Weights of a small transformer language model: 8 layers, rotary positions.
Each number is 50 + 12 x the weight over its row's rms, rounded and kept within 0 to 99. Layers, rows and columns count from 0. The size before them is the row's rms in percent of the matrix's.

# layer 3 attention output (transposed), 256x256, rms 0.0381, rows 225-252, columns 128-255
093:52 36 40 51 37 52 32 52 57 33 55 46 74 67 45 53 51 50 25 58 42 38 54 43 49 53 64 44 43 67 67 68 44 52 40 76 55 41 65 66 40 41 47 14 23 55 46 61 62 24 76 43 54 58 48 50 42 59 80 49 60 37 66 36 52 58 55 52 48 64 57 61 53 56 42 52 53 48 51 48 44 50 51 55 19 39 19 67 47 51 47 59 55 49 62 53 65 41 58 43 67 34 74 50 54 37 48 47 56 46 70 48 51 54 56 42 50 65 54 47 74 49 57 64 29 74 48 60
102:27 42 50 79 50 67 33 50 39 59 39 49 54 57 54 65 35 67 39 25 56 61 39 49 53 56 63 28 66 20 49 53 64 62 63 59 39 44 50 43 57 50 41 50 72 51 22 46 56 60 52 49 28 80 60 43 56 50 48 53 39 60 62 46 67 30 62 52 40 58 37 53 28 43 58 64 40 30 47 37 58 49 47 57 39 43 75 49 47 64 52 52 43 49 37 46 38 22 34 75 46 51 60 58 47 54 66 54 62 29 68 51 43 45 51 51 47 31 49 45 45 46 39 68 70 55 53 62
095:70 45 43 46 56 53 51 52 35 38 62 19 43 53 65 41 35 44 77 56 70 68 36 56 66 68 48 54 57 67 69 32 61 66 31 48 52 38 51 43 51 50 23 40 47 53 63 37 60 39 17 35 35 37 51 41 47 55 36 49 61 53 64 46 53 50 45 34 48 44 51 28 55 42 60 42 49 42 40 74 50 47 70 41 63 49 37 56 37 45 52 48 41 38 43 64 42 58 49 58 61 49 38 56 35 75 30 68 56 61 53 45 53 46 48 03 40 52 66 81 56 56 28 61 55 63 47 62
105:67 37 48 54 37 38 42 59 46 38 45 41 54 40 49 84 57 62 38 76 44 38 40 34 57 43 65 74 63 36 79 53 43 59 32 54 36 53 43 57 36 38 45 12 18 22 59 50 49 36 61 33 51 65 45 39 39 42 52 55 54 33 63 46 58 65 63 53 38 62 59 50 51 51 58 70 49 24 39 30 42 52 44 59 66 33 38 53 36 44 42 60 59 48 64 35 53 37 55 51 52 39 51 31 56 55 28 58 29 22 60 54 56 38 45 44 65 77 47 38 56 45 54 58 57 69 48 40
100:44 62 62 45 55 44 55 56 48 38 51 50 41 35 43 80 62 54 58 64 27 40 52 62 49 53 49 66 61 46 57 32 38 48 34 36 39 50 44 51 51 18 55 70 47 27 67 42 36 51 24 50 50 32 49 34 47 30 47 50 38 50 51 24 46 60 53 56 43 53 63 43 74 57 38 36 61 48 51 69 34 58 56 45 44 51 55 41 58 19 56 73 50 59 20 37 51 56 61 49 55 45 50 52 46 79 59 72 51 76 60 61 60 59 45 58 44 39 35 67 34 51 46 29 63 58 26 37
099:63 49 61 42 70 51 53 52 64 75 46 64 30 44 40 49 57 47 60 52 41 48 46 60 61 45 45 58 36 55 51 34 52 65 49 37 54 44 41 57 45 59 44 64 49 36 50 37 55 44 62 47 54 34 46 35 49 70 28 50 56 45 49 57 35 70 49 40 48 61 55 53 41 49 66 41 54 67 49 54 41 44 60 57 73 60 45 38 49 62 59 67 75 72 53 54 53 52 41 57 36 61 53 51 39 58 60 55 62 47 38 35 38 42 34 43 62 39 50 62 54 55 40 43 29 41 36 59
093:57 38 50 51 48 38 53 41 54 58 36 39 65 54 36 55 46 66 52 51 41 42 54 33 36 59 54 48 33 34 41 44 43 59 68 40 42 38 48 49 44 37 41 50 75 34 45 47 58 74 73 49 52 62 45 23 44 50 63 30 26 39 39 49 73 36 42 47 67 52 57 73 70 30 43 55 26 57 47 29 42 47 40 46 43 46 73 32 60 45 43 50 58 81 51 41 37 47 47 66 37 50 59 47 65 62 53 53 41 19 41 52 52 34 36 49 44 59 41 43 50 43 65 78 30 52 44 62
102:54 28 44 36 41 59 58 44 39 42 42 51 63 53 55 28 62 43 52 48 54 38 57 26 41 70 44 46 27 69 49 35 50 70 60 49 57 32 45 40 50 48 53 52 53 34 59 67 59 58 43 52 58 55 60 47 50 56 66 53 64 82 55 69 50 51 55 54 58 33 41 38 48 47 40 57 46 55 51 36 48 64 41 55 41 62 37 58 38 37 43 29 56 60 61 70 37 52 55 50 39 58 53 45 59 57 35 38 42 26 46 59 67 60 60 42 39 61 73 29 63 45 57 64 27 83 56 59
099:51 40 72 59 40 43 63 57 48 51 38 29 43 49 63 51 52 50 66 79 54 49 44 39 57 36 52 91 59 67 28 52 33 40 36 54 48 53 46 64 26 32 54 58 29 21 65 66 58 43 72 42 40 40 63 54 65 28 50 53 50 29 50 55 52 75 48 48 44 35 68 71 47 63 57 39 49 40 56 37 63 55 28 65 69 64 48 61 45 38 52 65 82 59 55 58 60 62 74 43 41 43 46 51 52 68 53 57 46 71 38 36 52 50 22 43 46 57 45 41 44 60 60 34 43 52 41 49
098:46 75 28 57 52 50 26 51 77 28 72 57 66 53 44 52 48 55 11 33 62 50 42 35 29 32 53 36 44 41 59 72 49 59 34 59 45 61 62 62 69 56 43 66 31 62 66 54 33 55 56 51 89 32 58 65 53 56 50 49 39 23 36 35 69 48 51 48 45 53 66 70 60 52 52 42 42 56 55 44 51 40 52 57 37 43 75 51 76 43 39 53 49 59 52 33 55 27 55 43 61 32 58 42 46 27 45 43 68 53 43 46 48 41 43 68 66 51 53 54 51 30 58 38 48 30 25 58
098:65 43 36 62 54 83 18 49 61 52 55 52 57 41 60 47 46 37 32 47 66 51 31 57 59 67 30 61 54 53 58 62 48 59 35 33 43 54 33 57 55 47 55 31 36 37 47 51 56 42 85 48 26 50 54 62 54 37 60 58 49 30 60 46 58 72 50 51 35 55 54 59 33 42 53 58 28 39 62 47 75 56 36 53 54 49 40 55 50 29 48 53 58 62 73 52 48 67 55 46 31 48 34 54 54 38 45 50 42 57 41 29 48 21 41 43 51 66 49 56 46 42 25 48 44 62 48 34
098:63 43 43 45 40 52 50 26 53 57 70 35 51 36 35 57 40 70 40 45 46 38 49 59 59 49 60 46 36 58 71 21 59 46 74 58 25 43 40 56 56 60 53 52 41 67 21 34 26 51 48 40 71 63 33 46 44 41 60 66 26 59 47 52 55 50 49 55 27 53 61 53 25 47 46 39 41 57 60 35 36 59 51 40 54 49 75 41 44 64 32 45 37 57 70 56 56 58 39 52 45 64 51 52 56 43 52 42 53 50 63 55 70 50 64 56 64 65 60 73 44 20 32 45 53 29 61 43
098:56 55 56 61 62 25 60 57 39 09 46 56 56 57 65 56 41 48 61 63 32 55 56 45 28 41 50 57 56 61 62 59 43 45 36 54 42 67 68 57 51 27 42 56 33 50 68 54 48 46 32 58 36 43 58 54 51 22 49 41 47 44 46 56 69 65 47 40 58 48 43 40 65 50 68 42 61 27 49 64 45 66 40 35 51 48 52 46 54 40 77 50 29 29 33 50 55 54 50 46 64 52 21 38 45 54 44 57 55 37 56 53 35 44 51 46 51 29 44 33 30 49 72 41 79 61 51 36
110:48 27 49 39 69 38 54 60 38 46 45 50 48 53 48 71 61 50 57 48 55 48 60 71 51 82 47 58 62 49 38 50 52 52 38 49 47 58 50 36 51 44 60 52 77 57 48 75 47 50 30 48 25 39 43 50 67 54 18 37 69 69 57 33 22 38 59 48 78 39 33 27 44 23 40 54 47 39 53 52 58 51 60 41 56 78 47 55 34 74 68 55 16 42 34 54 38 48 56 45 47 59 52 44 48 44 47 70 52 60 49 57 31 68 71 47 44 25 41 49 61 58 36 19 61 74 46 51
100:53 37 54 30 64 50 62 20 64 37 40 37 62 57 53 40 39 47 50 50 46 66 60 43 64 56 46 46 37 53 40 52 43 64 69 26 35 50 55 41 42 41 54 51 56 60 36 38 63 67 48 47 67 53 42 54 74 42 57 40 36 51 33 47 65 38 46 44 59 22 54 60 74 63 48 45 57 59 62 63 46 43 44 58 38 38 75 37 64 49 58 62 46 65 47 64 41 39 57 61 41 57 33 55 70 46 66 54 61 61 40 51 65 48 66 62 54 48 49 73 20 37 48 38 59 62 39 43
102:28 53 51 42 26 29 55 52 38 66 57 42 59 48 62 49 31 54 44 50 56 48 49 36 44 52 59 55 68 57 36 51 46 42 63 70 51 54 72 64 39 66 61 33 50 56 37 67 53 41 16 46 54 62 53 61 58 55 72 47 28 56 23 51 63 39 40 43 74 48 25 48 30 44 61 45 57 46 43 49 44 35 43 60 37 57 68 59 74 54 52 17 49 29 27 54 53 45 51 26 58 46 60 37 44 38 47 42 32 37 51 49 50 56 69 57 50 59 63 67 59 55 57 33 73 53 65 62
108:50 84 64 46 63 74 53 48 24 38 46 64 49 55 47 46 67 52 59 39 63 29 52 50 54 58 36 53 22 52 65 25 52 60 59 31 65 45 35 42 56 60 50 68 58 32 54 39 52 52 54 62 55 48 47 58 65 47 44 64 60 64 53 61 40 58 39 31 65 39 58 52 36 64 47 72 53 54 49 42 50 58 55 34 65 42 55 60 24 56 52 51 75 47 63 50 48 47 61 51 31 52 35 37 50 36 52 53 42 63 30 30 55 44 53 51 59 53 59 29 43 40 72 61 72 45 64 39
094:28 48 44 54 47 71 42 26 46 47 52 54 52 54 53 24 36 45 49 36 56 43 54 28 46 55 33 33 40 33 27 68 50 48 64 50 53 51 79 26 50 63 53 47 64 77 45 53 42 50 63 54 36 57 48 39 41 50 54 35 43 55 66 52 36 44 43 58 42 41 18 61 75 30 38 57 67 59 57 48 57 24 78 40 27 35 60 46 75 51 44 48 67 37 70 45 34 46 40 53 47 62 46 55 46 33 54 28 63 58 42 48 55 48 74 60 28 45 49 38 44 55 42 59 44 50 68 45
095:48 51 48 49 73 42 53 44 55 50 35 51 34 65 47 36 38 44 63 48 64 77 48 61 40 46 20 45 43 52 47 62 62 41 55 38 56 59 56 40 50 42 39 51 70 74 64 61 61 46 30 43 52 29 66 44 50 24 27 29 59 45 58 52 46 60 44 41 42 59 54 53 75 57 56 48 62 39 57 64 52 51 78 33 54 44 31 46 47 50 57 35 47 40 52 44 50 63 44 50 49 51 45 61 51 48 52 77 78 54 43 47 34 40 36 56 40 36 49 45 69 54 59 63 45 44 54 68
099:74 60 61 43 78 46 46 88 52 58 32 44 46 43 59 48 55 47 49 55 60 64 49 53 64 58 41 57 35 46 58 77 36 47 31 28 65 55 30 49 46 45 53 43 56 34 65 32 42 49 45 59 57 33 54 55 39 33 23 57 65 55 32 64 47 58 49 46 68 48 56 39 44 53 36 45 33 40 33 53 63 66 39 53 65 38 39 37 45 52 52 52 44 52 34 60 56 59 58 49 57 43 54 40 64 61 57 64 44 88 40 53 59 55 30 48 40 48 29 68 52 74 34 58 33 67 50 44
099:55 50 71 68 71 56 46 45 46 53 33 75 52 45 50 51 17 36 38 57 44 60 56 46 62 54 46 67 57 40 37 61 57 56 61 58 47 35 63 57 37 56 58 23 47 51 45 64 53 45 50 47 94 54 52 57 52 30 46 49 19 30 31 54 53 54 48 41 47 36 54 65 68 59 66 46 52 59 66 43 53 43 42 50 49 36 54 39 65 37 41 51 60 48 38 39 57 40 37 55 34 49 36 45 64 57 58 42 54 39 33 60 41 56 42 58 50 59 36 58 39 41 62 64 40 45 38 84
101:53 54 54 54 48 58 34 63 54 53 35 50 52 32 33 50 56 59 37 39 33 59 39 46 54 60 42 57 56 44 65 49 65 33 67 47 30 48 53 51 44 53 40 36 44 49 58 32 61 48 48 51 36 64 50 56 13 57 47 54 59 40 62 17 36 51 52 56 43 74 33 46 75 51 16 44 59 41 53 61 69 54 62 39 63 59 37 45 70 45 51 54 68 53 37 61 68 55 37 51 68 60 48 44 50 50 51 44 42 76 45 36 39 37 33 37 50 44 47 72 57 59 40 70 47 43 44 27
095:35 38 36 51 72 41 38 44 48 57 39 59 45 43 40 69 47 31 44 51 61 36 59 80 44 61 42 53 62 51 56 45 53 73 41 39 72 44 50 52 63 55 46 48 61 59 26 67 53 43 38 61 63 36 66 59 63 34 28 55 47 40 52 21 43 54 50 44 46 59 34 47 48 44 33 55 48 52 73 48 44 61 56 50 63 55 44 51 49 34 43 56 34 47 58 40 54 68 35 38 39 64 53 38 58 24 54 54 45 87 34 42 33 49 49 61 58 39 47 46 56 42 43 45 65 31 60 52
092:22 44 46 47 37 57 40 44 48 40 68 48 56 43 41 74 57 57 58 71 65 21 26 56 60 42 46 72 63 47 59 41 42 60 32 42 30 45 56 71 54 60 59 37 39 38 42 54 50 33 51 38 65 52 60 44 38 40 66 55 44 28 59 36 45 67 53 65 38 55 54 67 25 64 31 40 37 55 51 26 63 61 42 50 66 57 54 61 56 36 49 52 55 60 70 53 48 54 68 31 46 51 54 14 36 34 51 34 43 70 48 42 69 49 40 41 59 78 69 40 52 34 58 40 57 47 58 32
097:53 51 61 45 59 52 54 58 33 56 35 47 38 68 76 45 49 55 44 78 80 65 62 56 65 59 50 62 48 29 49 62 55 61 36 37 50 76 57 40 34 41 45 35 70 42 51 63 38 47 30 47 38 45 59 60 55 73 50 29 74 57 72 33 44 49 30 31 55 56 36 44 53 26 54 56 67 56 43 58 71 65 46 56 64 45 38 53 65 46 70 56 51 58 27 45 27 53 60 45 49 45 45 40 50 43 37 53 63 47 29 49 44 58 63 48 31 43 52 61 53 45 34 37 61 61 41 43
110:56 35 58 52 38 64 30 31 68 43 42 44 57 47 43 43 40 58 40 60 59 40 45 53 51 58 26 63 44 61 34 49 56 53 59 37 42 44 39 52 37 60 63 62 47 71 30 81 51 34 63 41 50 47 49 56 50 50 65 56 33 48 44 38 28 67 32 42 18 34 70 64 42 34 53 40 53 48 66 54 45 41 42 37 46 67 35 63 69 39 72 53 48 73 31 50 63 50 69 42 38 54 43 58 51 27 52 41 56 37 42 33 42 48 53 34 52 63 43 67 46 50 52 34 36 67 51 41
098:47 69 39 67 45 41 31 45 64 81 60 52 57 72 37 41 37 32 72 39 22 36 63 57 38 52 49 38 62 61 53 51 46 49 47 57 49 24 45 35 44 47 68 69 58 59 48 42 51 38 71 51 22 62 28 57 61 77 41 58 49 41 51 62 35 46 57 56 45 46 56 40 41 43 47 46 68 56 35 55 54 35 68 58 51 51 33 63 62 57 44 58 57 41 48 49 68 63 43 42 73 43 56 70 43 50 60 50 43 32 34 26 45 38 60 33 32 37 53 62 43 70 46 53 64 47 40 70
090:66 55 61 43 29 20 40 60 43 63 53 52 40 41 47 62 54 54 58 75 61 37 47 62 41 36 42 93 42 45 36 48 49 54 46 35 53 57 18 57 27 54 59 41 39 37 70 63 36 31 49 53 60 49 46 58 54 39 45 60 63 54 39 54 49 62 49 33 42 62 57 47 47 55 63 51 52 40 54 45 71 57 32 52 61 45 34 42 45 25 55 53 61 47 51 40 67 71 73 26 52 38 50 40 47 47 41 68 37 81 31 30 66 37 44 39 63 76 50 61 56 61 36 32 45 64 45 48
# layer 3 attention value, 256x256, rms 0.0394, rows 226-252, columns 128-255
102:68 39 77 67 53 53 48 42 23 57 51 41 45 39 40 48 45 51 41 20 63 64 60 45 53 68 60 40 49 51 37 29 42 38 36 50 28 54 51 67 39 29 54 28 46 69 52 55 64 47 61 38 31 42 35 70 53 43 46 27 49 46 55 41 65 72 70 62 60 33 46 54 52 45 64 38 82 49 56 51 51 57 48 53 26 35 47 54 57 67 50 46 33 41 51 51 61 61 37 52 50 37 37 81 34 78 66 52 64 52 63 54 44 54 50 50 65 69 38 67 45 38 52 47 48 75 35 46
095:66 50 49 69 39 66 28 32 52 49 33 58 49 51 59 55 71 43 53 53 56 39 51 70 52 32 63 40 19 49 52 37 54 65 38 60 32 46 37 59 64 50 55 77 52 38 33 46 56 38 61 60 34 63 33 42 67 56 46 67 60 64 50 44 35 38 36 38 59 70 62 53 41 34 34 64 65 62 42 45 51 50 47 60 63 34 30 47 44 42 56 49 48 51 61 39 38 34 38 57 52 56 50 39 51 35 51 46 54 41 33 72 61 44 57 33 57 40 33 43 54 56 53 43 63 42 61 35
102:47 70 59 49 46 58 55 45 72 40 44 32 43 54 73 54 47 58 56 52 53 72 69 61 52 57 53 55 68 56 45 68 47 65 61 48 57 52 57 47 60 43 48 35 54 34 53 51 39 34 24 67 35 69 67 43 46 60 72 54 46 46 48 39 51 69 43 45 64 36 40 59 48 58 63 66 58 44 52 62 25 39 44 22 26 54 43 38 47 53 43 30 44 54 35 40 35 54 54 72 50 49 36 55 49 51 66 46 51 47 58 55 48 51 64 33 28 22 56 46 47 58 69 51 45 46 50 65
098:40 63 61 51 45 41 59 43 54 65 42 63 24 56 28 40 75 37 58 62 46 68 41 57 71 39 62 56 57 65 60 33 35 45 54 28 55 39 46 81 39 47 40 40 58 30 62 66 32 52 72 59 50 63 58 46 47 51 42 41 45 80 59 70 67 51 54 68 47 59 66 60 48 63 56 41 50 48 59 62 29 61 57 29 63 33 54 43 43 38 74 55 39 64 58 64 50 57 54 47 52 49 31 68 58 36 51 43 47 45 32 24 53 61 39 44 49 51 41 55 33 55 46 60 42 59 53 76
100:56 54 39 43 40 35 57 50 45 48 30 53 51 59 55 57 41 44 50 65 58 36 40 20 57 38 57 54 25 45 41 48 79 70 63 61 58 26 47 42 61 43 42 51 59 52 74 44 48 61 51 64 52 52 39 53 65 35 51 51 38 58 51 67 68 53 50 61 45 56 68 35 63 82 49 53 90 49 42 46 41 51 51 52 57 39 41 58 37 57 58 39 49 45 46 56 68 60 41 46 69 69 50 40 68 39 34 59 59 53 48 60 39 70 60 41 54 48 35 34 52 59 57 58 28 74 22 30
093:31 57 64 62 49 54 56 54 55 42 55 41 46 41 38 35 48 51 51 45 38 48 53 48 54 43 60 39 66 61 31 48 43 38 48 44 67 49 29 48 47 44 40 55 48 46 44 54 60 60 33 53 62 50 65 73 59 54 44 46 52 39 48 54 40 33 49 47 50 46 61 14 54 48 64 61 53 53 48 49 60 38 58 58 61 38 36 43 57 62 34 74 44 59 53 60 41 53 51 72 40 61 32 44 32 70 65 48 51 58 47 48 61 54 37 79 46 50 70 82 60 59 51 47 86 31 27 58
097:43 34 40 57 55 54 73 47 44 43 47 53 62 42 51 51 37 49 46 47 45 37 56 49 51 59 63 44 45 49 59 62 20 61 56 62 44 69 50 38 64 69 68 48 63 39 37 33 56 42 37 44 58 66 59 60 29 76 58 60 47 50 48 46 40 47 56 25 48 50 54 36 48 51 55 70 40 54 53 64 51 44 62 60 49 44 48 58 45 56 70 41 42 65 63 47 36 31 39 49 54 49 77 27 25 56 44 50 56 53 33 69 49 44 49 39 65 37 53 74 26 52 55 46 80 21 70 44
098:33 71 16 52 44 66 58 64 62 55 39 28 63 55 67 52 64 46 52 58 39 61 68 51 44 39 77 44 72 61 56 60 57 71 54 60 56 49 56 49 62 54 21 43 52 34 53 53 37 65 45 55 26 52 40 47 54 61 61 34 51 36 58 62 44 44 54 31 37 58 56 36 65 29 46 64 43 36 51 62 33 39 41 55 47 54 52 59 69 48 54 45 35 58 44 47 29 40 37 42 31 73 40 36 58 57 39 37 53 57 55 62 48 57 65 47 46 49 37 37 36 69 40 57 59 35 53 54
090:47 49 65 49 51 69 46 56 64 54 41 47 55 41 49 45 33 57 30 52 54 51 66 61 52 39 23 54 40 41 45 34 42 34 56 50 35 28 67 51 23 61 55 70 50 45 86 68 54 57 51 42 64 27 61 68 34 49 57 54 46 50 37 49 67 56 26 66 64 53 26 37 27 40 47 44 32 33 32 47 39 45 39 36 61 43 51 42 39 54 57 63 56 42 46 50 54 64 41 46 41 50 35 42 57 40 55 65 71 51 70 48 71 63 27 33 40 51 59 53 84 55 50 52 39 49 43 76
100:39 36 56 27 55 54 50 49 44 32 54 46 68 52 60 52 67 47 64 43 45 37 70 63 60 49 47 54 62 54 57 34 51 61 52 73 46 42 43 45 54 41 47 49 43 56 58 38 55 66 15 59 50 47 62 43 42 57 66 34 70 63 43 43 39 52 35 33 55 46 39 34 44 35 52 49 38 51 39 64 54 51 47 28 59 39 59 69 49 67 49 52 60 60 34 46 20 44 44 61 48 68 53 34 54 53 52 59 63 59 54 45 72 56 45 47 28 34 41 69 47 45 61 58 57 36 43 31
099:26 60 67 52 39 36 47 43 72 49 47 70 56 37 56 43 58 59 52 44 46 45 50 53 53 80 31 56 60 44 48 49 52 48 36 59 48 79 54 58 37 50 72 19 52 34 68 72 57 43 57 49 49 57 53 38 57 34 57 49 47 66 59 45 27 53 48 68 53 45 53 45 46 47 54 47 49 65 73 50 47 43 60 29 29 49 48 58 51 54 31 72 48 38 44 34 46 53 45 42 44 53 44 58 58 45 60 52 59 47 51 47 66 50 36 53 76 50 47 47 45 39 55 50 57 63 50 71
099:61 56 54 46 60 42 44 40 50 62 53 25 40 47 35 38 54 34 44 54 57 64 50 63 55 38 60 36 66 43 43 46 42 36 74 28 44 44 50 80 48 53 29 54 44 45 18 47 41 43 48 61 49 59 34 53 43 38 67 31 58 53 42 30 38 47 43 46 47 36 40 59 46 37 49 64 48 33 44 54 57 62 54 43 84 45 52 44 71 46 43 66 48 47 74 61 65 42 39 50 17 37 65 62 51 30 60 51 45 58 52 41 65 56 40 53 38 40 37 54 55 66 41 38 35 51 42 62
106:70 51 45 57 61 51 63 31 23 55 69 51 36 51 57 61 59 41 65 63 41 46 38 21 58 50 75 52 52 54 54 39 51 43 37 43 57 66 53 57 40 63 44 64 70 62 37 38 52 38 61 39 69 61 41 71 57 73 67 44 64 69 52 54 44 29 34 58 51 48 54 74 66 69 49 16 51 48 46 47 52 44 36 50 62 54 55 53 53 23 50 50 50 53 62 55 49 47 68 53 57 44 42 76 41 56 56 46 31 38 15 61 42 50 44 54 71 60 60 47 50 34 40 68 48 60 40 37
101:45 35 74 57 49 49 53 52 41 58 40 58 55 50 35 51 57 46 40 68 48 45 43 45 55 42 64 65 37 37 75 36 51 35 55 42 58 74 42 69 35 31 52 49 60 49 51 65 60 66 53 49 50 54 42 55 49 34 66 57 42 61 43 60 39 45 52 65 45 81 36 58 57 41 64 68 46 70 53 56 39 56 60 39 66 41 40 59 62 43 41 91 44 66 57 58 56 52 41 52 57 45 32 42 57 42 47 48 44 47 38 36 58 31 39 58 61 59 44 74 53 54 30 47 68 59 37 73
101:69 42 20 76 57 65 50 61 44 46 46 56 38 48 53 60 57 47 46 50 60 34 44 56 16 37 39 48 84 30 53 50 39 57 48 45 57 83 50 40 40 70 31 46 54 43 31 56 69 39 59 34 47 51 38 57 65 52 55 53 49 44 45 31 34 46 54 38 51 57 42 46 38 27 66 47 33 46 52 27 62 47 73 60 23 51 49 41 45 28 54 50 56 42 63 48 40 70 48 33 49 21 53 64 51 53 52 37 57 50 71 63 58 52 52 48 63 62 66 44 55 47 36 35 50 57 60 76
109:41 56 68 43 51 46 60 52 37 50 40 34 71 58 34 57 51 56 43 74 57 65 63 47 61 58 44 56 47 56 54 64 46 59 45 66 27 35 42 53 70 70 54 43 52 54 28 60 50 48 47 60 48 41 55 45 50 45 55 45 46 44 55 54 44 48 47 68 43 52 65 52 45 47 69 52 53 51 54 62 37 58 60 49 68 81 53 77 59 59 79 30 43 60 44 61 41 39 52 34 86 65 68 31 48 36 34 62 62 58 58 70 43 49 46 44 53 38 56 42 44 38 55 68 39 62 55 34
093:50 52 53 43 57 72 34 46 38 34 70 55 51 51 58 54 51 31 48 32 58 52 58 65 71 55 53 67 38 47 70 67 52 34 53 47 64 65 42 49 37 73 48 62 48 65 61 51 55 53 48 63 78 23 70 51 45 43 53 65 52 31 55 49 54 42 49 44 64 62 52 61 70 45 46 35 20 51 61 34 43 41 45 57 58 58 62 56 50 67 59 21 56 54 46 47 71 36 47 49 44 36 60 39 42 65 52 43 63 53 54 41 65 55 41 50 60 47 59 77 45 35 52 62 49 43 54 40
093:49 63 72 30 67 49 51 38 48 54 57 47 30 71 38 50 42 51 60 51 39 60 51 32 61 44 56 45 29 53 51 55 38 61 34 47 39 29 32 54 51 58 65 61 41 58 29 52 57 71 67 55 65 39 61 53 50 47 44 47 42 50 47 49 58 39 39 64 52 51 56 52 64 39 37 42 70 44 59 41 48 54 45 68 62 35 63 51 64 44 30 59 44 36 39 31 79 47 42 44 35 60 55 42 37 49 37 34 37 34 52 74 35 36 48 69 62 36 26 35 67 44 52 57 27 53 42 29
098:43 28 75 44 66 43 64 50 47 42 44 38 66 59 34 74 58 48 56 46 35 49 38 53 45 43 59 39 31 55 62 37 41 60 50 30 67 41 52 52 55 54 39 49 46 41 46 64 27 38 56 44 54 56 24 59 44 58 52 50 61 55 51 71 41 58 65 78 40 70 56 53 51 42 53 44 58 47 29 50 44 55 45 47 50 65 68 52 68 60 77 45 52 60 52 57 34 23 74 55 52 70 70 64 51 72 48 52 47 53 30 27 35 43 46 54 24 26 43 51 47 47 53 51 57 55 47 50
097:31 45 55 50 59 54 46 72 80 33 52 29 66 45 44 49 72 39 64 49 36 54 55 57 57 26 54 54 60 50 54 56 53 47 65 36 65 59 43 54 38 48 43 59 59 27 51 64 51 69 48 46 54 46 86 34 62 25 53 42 44 21 44 64 39 51 43 62 56 50 43 45 53 15 67 74 47 48 34 72 40 49 58 81 47 39 67 52 52 53 51 50 56 33 30 55 68 42 33 43 34 45 64 33 52 64 52 44 58 48 63 51 60 46 44 62 44 49 46 52 60 38 49 53 43 39 56 56
103:41 42 55 51 42 59 39 58 61 42 58 46 61 52 39 52 57 54 59 31 61 56 36 78 63 65 40 43 53 80 36 65 34 59 51 32 52 58 43 49 56 71 61 60 49 70 73 56 46 60 51 56 60 44 73 39 65 49 41 64 52 41 45 73 54 35 60 71 48 35 54 54 49 55 69 78 41 69 76 47 57 40 44 56 61 37 55 77 52 73 55 27 43 50 50 28 43 38 60 64 60 49 48 81 45 54 34 52 38 48 43 56 57 72 56 53 39 41 56 69 42 29 69 42 41 80 50 34
093:32 46 48 30 54 62 39 42 31 43 66 69 51 67 26 47 58 57 56 60 35 59 26 29 55 37 48 50 61 43 34 30 40 59 29 68 46 56 50 60 60 64 57 54 64 74 47 40 49 46 57 54 66 51 76 70 23 42 77 53 69 55 53 45 58 34 45 76 46 50 46 55 45 47 37 18 43 44 66 60 56 41 49 26 49 52 49 43 46 52 50 51 61 49 42 43 55 79 48 54 42 50 48 53 48 42 43 28 56 41 69 71 46 55 38 68 55 57 56 49 51 45 41 66 12 51 33 44
094:46 53 72 37 33 78 41 47 45 62 30 69 55 46 46 42 52 52 44 60 70 39 58 50 35 73 65 54 64 61 58 61 22 64 43 66 50 67 51 47 61 65 41 49 50 51 74 52 47 33 54 68 56 61 55 39 45 58 84 54 51 54 48 57 46 41 31 42 63 66 53 41 42 31 52 66 49 38 67 55 35 29 64 34 44 43 69 51 39 71 67 45 39 52 34 50 43 65 44 42 44 43 47 63 33 60 42 37 52 49 61 58 72 65 69 46 63 37 58 50 37 49 58 68 45 48 48 62
097:67 49 48 42 54 58 49 31 37 44 35 34 57 53 32 53 52 45 55 62 37 42 50 52 46 40 53 41 35 53 49 41 34 68 48 49 60 22 47 40 59 45 33 75 52 84 59 50 46 50 43 47 56 50 56 44 63 73 37 47 47 55 53 46 49 46 07 39 54 52 68 62 58 47 54 54 55 49 54 32 47 56 49 56 69 57 50 57 47 64 46 35 34 68 67 33 50 39 70 52 59 51 30 27 51 65 44 56 62 45 51 60 45 32 45 37 48 49 50 50 59 41 45 49 50 73 52 37
108:57 42 46 32 58 56 39 49 43 57 40 35 54 55 46 51 66 36 47 45 46 42 43 41 63 46 52 59 46 64 58 60 54 49 73 60 63 65 54 44 52 51 55 61 44 36 55 45 66 73 16 53 55 67 63 21 71 30 69 68 56 66 45 34 37 64 32 33 49 48 48 41 52 36 49 69 38 62 49 53 55 39 50 54 46 37 60 71 36 37 64 62 45 38 39 36 40 59 43 49 46 36 45 36 55 53 45 39 38 43 14 47 68 33 43 53 61 60 49 38 60 47 60 55 66 57 43 43
096:44 48 36 61 29 35 35 63 56 45 52 54 43 63 59 73 53 47 56 35 58 39 50 68 57 47 43 60 55 41 39 47 51 49 64 50 53 55 51 54 58 63 28 65 44 59 43 55 62 55 63 49 30 49 51 64 30 51 50 88 49 39 33 24 62 46 51 50 40 91 44 37 47 65 37 61 48 51 58 43 54 40 30 62 40 50 63 54 41 35 60 36 60 19 55 53 44 51 68 52 50 37 44 59 63 31 49 55 67 53 49 41 46 59 46 55 40 78 40 49 56 58 46 54 35 50 55 38
088:39 57 47 69 37 62 49 57 82 51 56 29 41 71 34 74 38 48 61 49 34 64 50 56 35 45 52 56 64 45 41 64 56 58 39 39 61 47 50 51 69 40 47 41 32 25 55 59 40 52 57 60 35 60 56 39 47 72 64 37 52 36 43 42 36 70 43 28 37 52 35 25 45 41 37 42 50 45 47 43 42 32 47 39 43 70 42 54 63 43 59 39 48 51 36 27 08 63 49 33 59 55 54 53 50 44 29 36 50 51 44 45 44 46 56 50 46 44 53 50 47 59 56 54 62 47 41 53